Part of a small language model's weights.
Training: 162M tokens, 9864 steps.
Each number is 500 + 25 x the weight over its row's rms, rounded and kept within 0 to 999. Layers, rows and columns count from 0. Numbers have three digits each. The size before them is the row's rms in percent of the matrix's.

# layer 4 MLP down (transposed), 384x96, rms 0.0802, rows 56-89, columns 0-95
092:499539523507505519476507475521528502460565500484475530498495487477527491486515495509543469459539494514492482525521513435499432525488521508498507492510464487451511513493525519507451508547530474466484503465543553498477517519488532499460512511518498521516490458509524508489509509496499503521
104:512468471548522511488452518458492486472538476479524485504550509440487524516489483455510438518539475514512537506534489518469493497556481499504552499521508513490520529502499542516511470515523479492486507522466531506488484503550519482483502492469506504489538460490511514519491517489506503474
099:534503518505531473501474521482524518504473510507487499528482453503478459513513501484458506586539515466492502453483491543485509476507511506541523514504479530510496486526462433526555511495484494452506543503474477507502497527460531475477508482506483526509525517513496502512493508521477500532
103:500520523525460473480540475538532478488557502463458467468527517485473509494510527519474508501467510512510511511498535484509530470470508476491545449508521445553504470512482497516482497539503505479511501540485481513497513464490479523482522485476519465502473456513496484485501532492487507559
100:526512507515490559445520477482497488466480496457493524501559495525504507492490496497491493506495453506463452517499474522511513455492458535529507473479519477494518512521483518501528473497528519496476490532464484490476492510528466523542472506510497523522499464475478545422502485482491519475
101:537512470465468483539492527524493499519489489503528469473476502487474501491443486461510486439509507512532536503507538530500531531487493487537486496515494473495495468499440491437477485571500513478512490501507511492502472531537482503513491530522516481470505489534475500530505515463489527465
101:481527509503525490492492513547465533492496507467472471529491484487486546521485540472453503448486507474460537530518488518516518493539527491476515531487479516516517518502517492511505489492517472530510536485500487528549469536524491541538468516460449511485543463514526502497485519525534523485
112:459489531533488489528537532533503517482500518483475494507503493466519499475502529468504510497511497423483508495485476488520444506510474447455473456545509519462506501524538480518495495518489467531548500495560483485473503503492488520460515525539496497513491525499543489496506474511513513465
106:527498490501511508489497506542502529466492523522502506477522530494511506499476518459544508460500559525471536491549478467510472508467463524514510518537521518486486525492457501514493497522479488509525482496461500517500489487520476460481497515488537505445474484484533461505466568456514491538
108:497489487486537507514495550497490469485471535512515506539503514504450481507467444507522509542545516538503510482500469473542461520500489512532519516514453485438501466537497465516481555462496503499476489492505472485458511496521490520530475474484519483528498488497528473530483483504521536497
104:494509510492449471465531462509477467495522495466543477493488526499494443477473491488548500488499498504535483479530524485505463475535495495521517522448496481507492507484472476529514511516434495500504511498451501526502473505484487521454465501467499496501442458507531516499501473493475486451
100:515500584491528503488535481505472485486539504542508522521512489482484500481540480497543475456463500536436495466502548533461491459485505471507516507487476504485492503523509478519520510502509498514464478531502517511519518476501520495489502473485475494563511516473523505480500541523548521496
097:516507502492517528534500535560512509509461480527526525493540503516478510487488495503480495520504552472444481555530461512527507471508530523494480548525516495465472485528480469472488474480479484497509565490459478535500481506491514513508519471484497549473513498467522531502518483512507536505
101:550494533491489467539505498536549468442505506501451469516507518524537506487504505457491474466478502487446525517538518479493539504488487501508533515523534523497510500484473466508525466441510492512522502527520472503563507506459484509515499512477507475503492518484492496480500530528548495515
100:552489535502472498498490458536481511515530511509515480473481461477517501471517503510494475483503455514495547456474540519520497502501484523484508449503490521514506486520514538519545515509496517537483487526496523508500503499498460479444509496504422470519484513448452502519486465482492466511
106:501471514486508536547516512494525502496449512500527477543522474493493500496475485455502532497475493482506537490477514559508489493542555521487503467475502548516488475510533473472523455539480518482547518491548513463489492529513482478518515484476485490545540500507529479496497492514468539514
095:496489487482522488497526498487479495506496508520473511514523479535503524453562531529458485541502506504479492517528506525438449436513485484510524471515509472486508549478501515490500515482470500431494492506471517517498495485462486439515487456512499492540488500514514512520523510528511512542
108:506448489528463520515562526485494516482525482487516535485509503544531482492536524491511509509494472509494511504515508498496470533487472522499518464486473422478548492512503502476469487483541511492459482455487498451542562511496501490483458507493456474519495477480513507508516494476494471500
102:508495530488457492446499505508517493421490510479523543513522481550498494504491520493494476474534498486534521497547450540496522491553528516449514471483505538469513498485542506507528474511462491497485506447515505528505477514511512470526471534512489519489495477473494474505486515533521502486
103:506519520502499509508508484491484484481482517442507526493537496453482494513488483474538481528514464516527552493462489508465489508480464460507504522509531494476576487480518502454521532510520482489540533507508483491508547510468501470518461546471503495478513549496514529486519493505501557501
101:550472517491493485490458502511511533484502470455525469477468480503485466512521473507530491493463502493492458484485477485508521479474517520481470483486526514486557472479507506500529517453468534467484540461459514515471477491520507514462482520539533477451481516534534480512485497495481482541
085:528484465543565495471467501461528454508510466510491517487510493508561505517560487499514507454504491543486502524502518483511509520486534465518477488479536509499466484518517511499475508471517498486503459515490488530504518520557478499465429515515485527491489488497525500469477488510496466483
106:502473472472500512486514516433495468503503526458509517513547448477537491520486485462480515487491490469513553511541550486525503508519476500542513494498516476504514499495506451505554526530489529519521516525516491536484520505478510458507511492516532494509491515484497561486540503528529468522
099:538507506524510497530500467488458534494496527534484542525505503488505487519503505521480483466494467523454500508504477460501549450429485513516520505482480561479496515465507536481518496530500509514480569499483493454502513475486501477513480469499453487485479519503525503487471521499489544477
102:517537503486510524539489493460487496537470508449464487470492491537488480455508505501488491443518489544500501524525509536456476496451495504522484519522494504445506501501457580473535505504511490513497512496496514489502472495470492505506482452488490476474508501461502494512459495483505559491
105:556455525498501522496477499514481519474542500517524482500487479561478508501476534510477495523499518514482527502530511458534487513498504522480516452505502484482506519508501565498503476513480504502490518505492486467499489517474494479562511502556541512551479498468530516449523516501514502438
100:503516497447514486549543528462502488489509468515519555465495461505481490542478498523467475501506500507500503485504528473519480494527483463507501486475475473532460551504481494485542498512512509482433508550492464471506501491520482496505522504488464446500497491473509534514534464494467525521
089:478528494466527491506508487456491490515470463481480499466520473493528489449492553492484503516511531490479510517533525511471559516551451447511510487542456506499490523485513456471518484498516483455458489471509521493497461456470502532492468482509510496529518462517506483492483505478507509499
100:474459532517533496544541515534487514493475494573522472494498499507533496502488528520485497466483475510500525515477495535511477507539511482501453459522477517562501500498482506495519507530496529503511515521496495491494460497449492543487511478558431491511486465504489463517495481509513523484
098:468500513468495508535480478494500524502449519479498514505511469520473494513585499525489463468524507505512483504431491473521508466532505461511491475504525516465478525499514484470477491507538513541532542496476499495501513491449551501488470520497489507498494543476470496453513461520495507508
102:524489495505499478471487474482489505470518529471470468509528498436479488500499514509560497506527479498528524501524507467438488469515535484478499496477483520476470469492536495534507464518505469494529504524495489488507557477449468478551541491512501460520510479506539494504444501493517505516
076:495567508521509459498527511509530480459514511446492476498552435546531495466481555508509454471516487496462496464503507521483487537523503526531506488490489495508453462535498514465493486504511517480513459499503501470520525493478494540462501500486497468507486489496499506489527521501468484478
095:469520494536495535494533518489486452507471471462500513543521440537491538502483521492499501522515538495479528461531539509510510493501437477538503462475499496494477524509522466549456494516507533467479443503484494496468519511510487474513500473502536510535501489530486504491534485516476503491
112:500450460515506513509480483482509491507500506543489532496546501487525486516475486473495484495464522513527498533520547529565490513467493483516505493520481508552460539540458514515511476501493524473501500507477516514533523468511505540546478544516485501492494490494455537532483515473544502541
# layer 4 MLP up, 384x96, rms 0.0802, rows 57-90, columns 0-95
103:501522525499467535495464496505516523502494465526484501478494539512471530449447503510508457473506493513520553509510498476511520525549521447457526505512507528502498534483471476489521513479464516515479460523530510472507500478500501513491536564531484477494498484510446512508470534475524498525
099:500547520498490516499499528523469503505513470482505508522468484513486473502507474511497535475479539501479516493462502497474493474467554506446521509500541469471485561442472513512462503499502482508467494464482493480529451494501490497463487477454484484471483514518545493490495519471447524536
103:511473490490488523481452505526513524454491526455533519491480468478505518488502481484448479505480465474504512502496467471492461512513489491525579490498496565509517519488494487448506479513528495485502484513486523550492485478527461527515537507489533525523473484506494502504511444507497545519
102:506488515506480522460460497479546467484535491488545533512526517491478483504531494492519494549533490523528535508498469494528529466497480484486514503480484524484479525534453542515482481461489506497480457519519506500515517528496483466524526530493531507464519509545471501537427506488459489497
107:501491498475469515475503536463492520526489481520504494480545510501490489442468490508478506524486508479511489486481549507499519473521536474500516524463528517521495604507479500487540526519465486482495436512483495554497529499512527502503497490467461513463506536481487490496460509495493510502
104:508508539517463554473476537529517530529480505433545513471518495499510504517483496427486512542485472512460486481495480483495546504486510502492500517509521487496491498468504498488484501475510473512530515549515526487564556494493490505509495498534465496460486532488488466491505486522472498527
115:463513545502479507459475533473458514469507515518514516489512505489520499518546465502542512494479469496519522519492443487544490513499513478497510442480510535487533564487522481502512488494525489497487487471503503460457520493513498512510512486515462502487434510537520453528510464497525470498
106:500502537522519535512493494478519494487501531475473519533493508507493555529508481465464518509481487458480561475499522461525512507519506464486512540511498502540500488484459461449501481471462504493487507518515515487498483542466542521468492430486487527497524517524503493557496470506481506498
111:554484537455520472438502517534519500512505492479452526501500501498546517520521488481482470483477522483477505519509497476457482525543507466483501467490491504520526528471488501469476512527474455492493454492485527495511480481473533477498488530526536478526514525498531529537472518499508477557
107:526511524479476496505474490509502471502504498488504509518478470519461544506466509522541526470478484491443535469521489504468501484451530441501496488519526479525482548485452473509494522495489502508475497489501512483472521486494496519537470507512532485508529481505582437513497497491542481489
102:474521479493475482515495492541541491483508474501477521467495521524552500467484537483557530508514480497486469519544519457509541490502465488459521534501552523478529472491515521463507532468476489497456466528510477513501514479539487509498494473504497512506479505475505533506490513467469564514
100:545469488523490490479484479504509514473506518502534479478475475519513488508524516507505502542436492473513496471496515451530518475530502515515560453468493486514498560534489463483511491489495548504509476516489489478512496497496482514476489510536501521480501526513543465533514491489524422468
100:476510496545477513469516526465464514492447465498488517455520527490521496501511534471542532506519512492519556481510538515508512491508499499469502458522480499472533469456487499475504537485515470497491473482513491466478493500525538491502459458519564480485462518505529502479466471537507513497
095:484503506482485469527478504514503490476481468474487476483504535548523483536495505486505499494508503500541527527545501497527517500500470459521546516515534551448558494518461507501543521540508464464512503521487526490483486509513525451503458525506472491501480474451506498489469468514511526461
102:482511517486509484516488505477455491512534489498492502517538490554503510491493462484498472533524496514472502514528501498446499476507486483481530509537477481470484508480466472485457477541527468455525452485441505511469477461541487505492497479524530464432507499474532502481487486489488528528
097:530468516492478524467494516582477489508516511509488471474516542527514475524498528499499509478501517525504546495533521490536509516502502538508525511480499473510501486484489475499551504474457494505456484447502510500489558543468495527527520551514489488503501493429495499537496512511495526499
104:549504503524446525506500558492484489495493479492502523527503482494492516486475486536498502479500476450513493486485541520487492537544499502465531454509500480472532547471513494506469534422494496496519500497497508492477487513507511535537533506454500515488498535511521533538482538484496501451
101:517491522514458456479469518533507463501516509485498506502505508534431506525465480475487476497480462496494502546502512503492506502500485465483505466508502541489501502497472451520467529486434482498482492499507508508539512520518527512470525483455452490431510528515483525480501474472459476511
104:479497510454483497469470524462511519466464483524466459511483487473483486492484553491501501516489485495494496508547470488498514532490540467476520503514502536533489476511503505533528471488461535457493530456470499479476520489535464514554461525477495482490459501520491468503508495470533465535
099:471481507501471509503509540519480524537485501516502512569503487533541560514453494451484516476509452499508541514551522477492506516479522506490527498478520513465491497459457469485517484527490501486501487519551504450529507485490531480492485500505466512448472510492515456518501491497495483526
087:487487539494522496467467490446458520499515508481465501517508498477540495490510482477498481480481481474515525490494473432479455498472452517496497536499454485524478488504535503487475502498507488492444503546472496508466485510516494456518523492465526490528485557531502499466498524530523456514
107:511482523533505489509484535521522502523482464495481489510492548524519540537474517445522519535509526481494518475507507489483529495487523505487524532498468513470493512429500527474502500527502521495483489506532493502558521493486510457480501501483541517486495486529475504496442492438526526558
097:448542506496494537473499521523509489475467488519457520486480524507537480492537477470482528487551496539460483451541476492464504482510510513487500538479534533465490490478530484527505495496467526530486449504482487479513506502513508465470481499526514514502498492489505507513508536435450472508
103:523502516507466539504495514495477480474499514459480527509487492521525492499464493443480541495449484517443501502518486451527516527507518482507518510501476471507491498498494479440548533447431504519508513487491484479490535514482474498501462484490484525432505464494511481495486503484523490522
106:527481518511468475473474517481462487485514527508518497489538503500466450458520512455498528540491491484512554473486530475515519493504462510490504466484523550512450502457523496489498498496491539518512477497473515456432522505494523497479490536506536528512477482485505505469466466520507540488
097:518497440471447503508466485535501460542469520505500488498487483472503546493523503481514475514489485522485501540551513480505497494497525464484504470514514493462490502478475465476507518518492422492497460499499485523483540493491507432474439473500494517478467511490491493510508510512476509463
086:503491492536444524450491508543549455473464507496497498494485506476494499526475529509513473534508474510475514523497443485544460454517485530523467519443540490542488494497503489531538477489507508482510514490502478517499506514506503499465536534489489477491486546472481493488475475511498482453
098:513556480486489525531496494493505524527468504497503549524505512504512503474480577508534500555495515491478504513525466473436481476489494480493502535508461528487538500475481495501552544481510470492497501447483501484499489497494446504471516492464492530487510503497516533510477457475495510465
104:475473537505508509519482515519494500455478512466482465524476486503487502449543516478458496468495479469495521458503461491505507515530459448478514529518498547455539532483550496502496514498487513506478498466525484490484483543553523535506503530519550474527509489470492498487492505462477502503
101:496501538473528514497486509525491512533488491509506461457482507560493484481497520465469550474492535498539498464519454479529512522503484469461507467482490497496514491491451511528512554510502525538468486479490514480490515475523519487538478502516524527485461514536492485489508511483463486572
074:486486486487496464515505525520472506498465500495530478483470545452512508497468546516473477494488465444500531513502477504468544453496470479526494479505537499520459552476521533524543509549517470468487485490510491468493531533511486488471487484461479482502513509472521484484523537513489459497
093:522472504483525511480464525509530565499496511489489480487473553495561514492483487443502527488511469519480512509486505522498501501527459457483521466443483500531509502469506476491503487507501491508513519514486500533526464504490486541452471502509534488490506505464514524532425481512528486525
110:516483542510479444493467498509480510481492490489504454519530514489511518532498550464524523466542506535481525533514469500499546527525498518515520547514513508519487519447514481489486471467490500499503465502516538488531511522468511505414493534472515519495454515528524484485496488513505504502
098:472498513497483561519511552514505484501528467483491535479495524475458545481509484521498486543521491490481507483510527464492480465502500481455552508426492523495497453530507526528517513505507484488448508492476512515486553517491489501483544454488475482499474504519467482495508493495532530501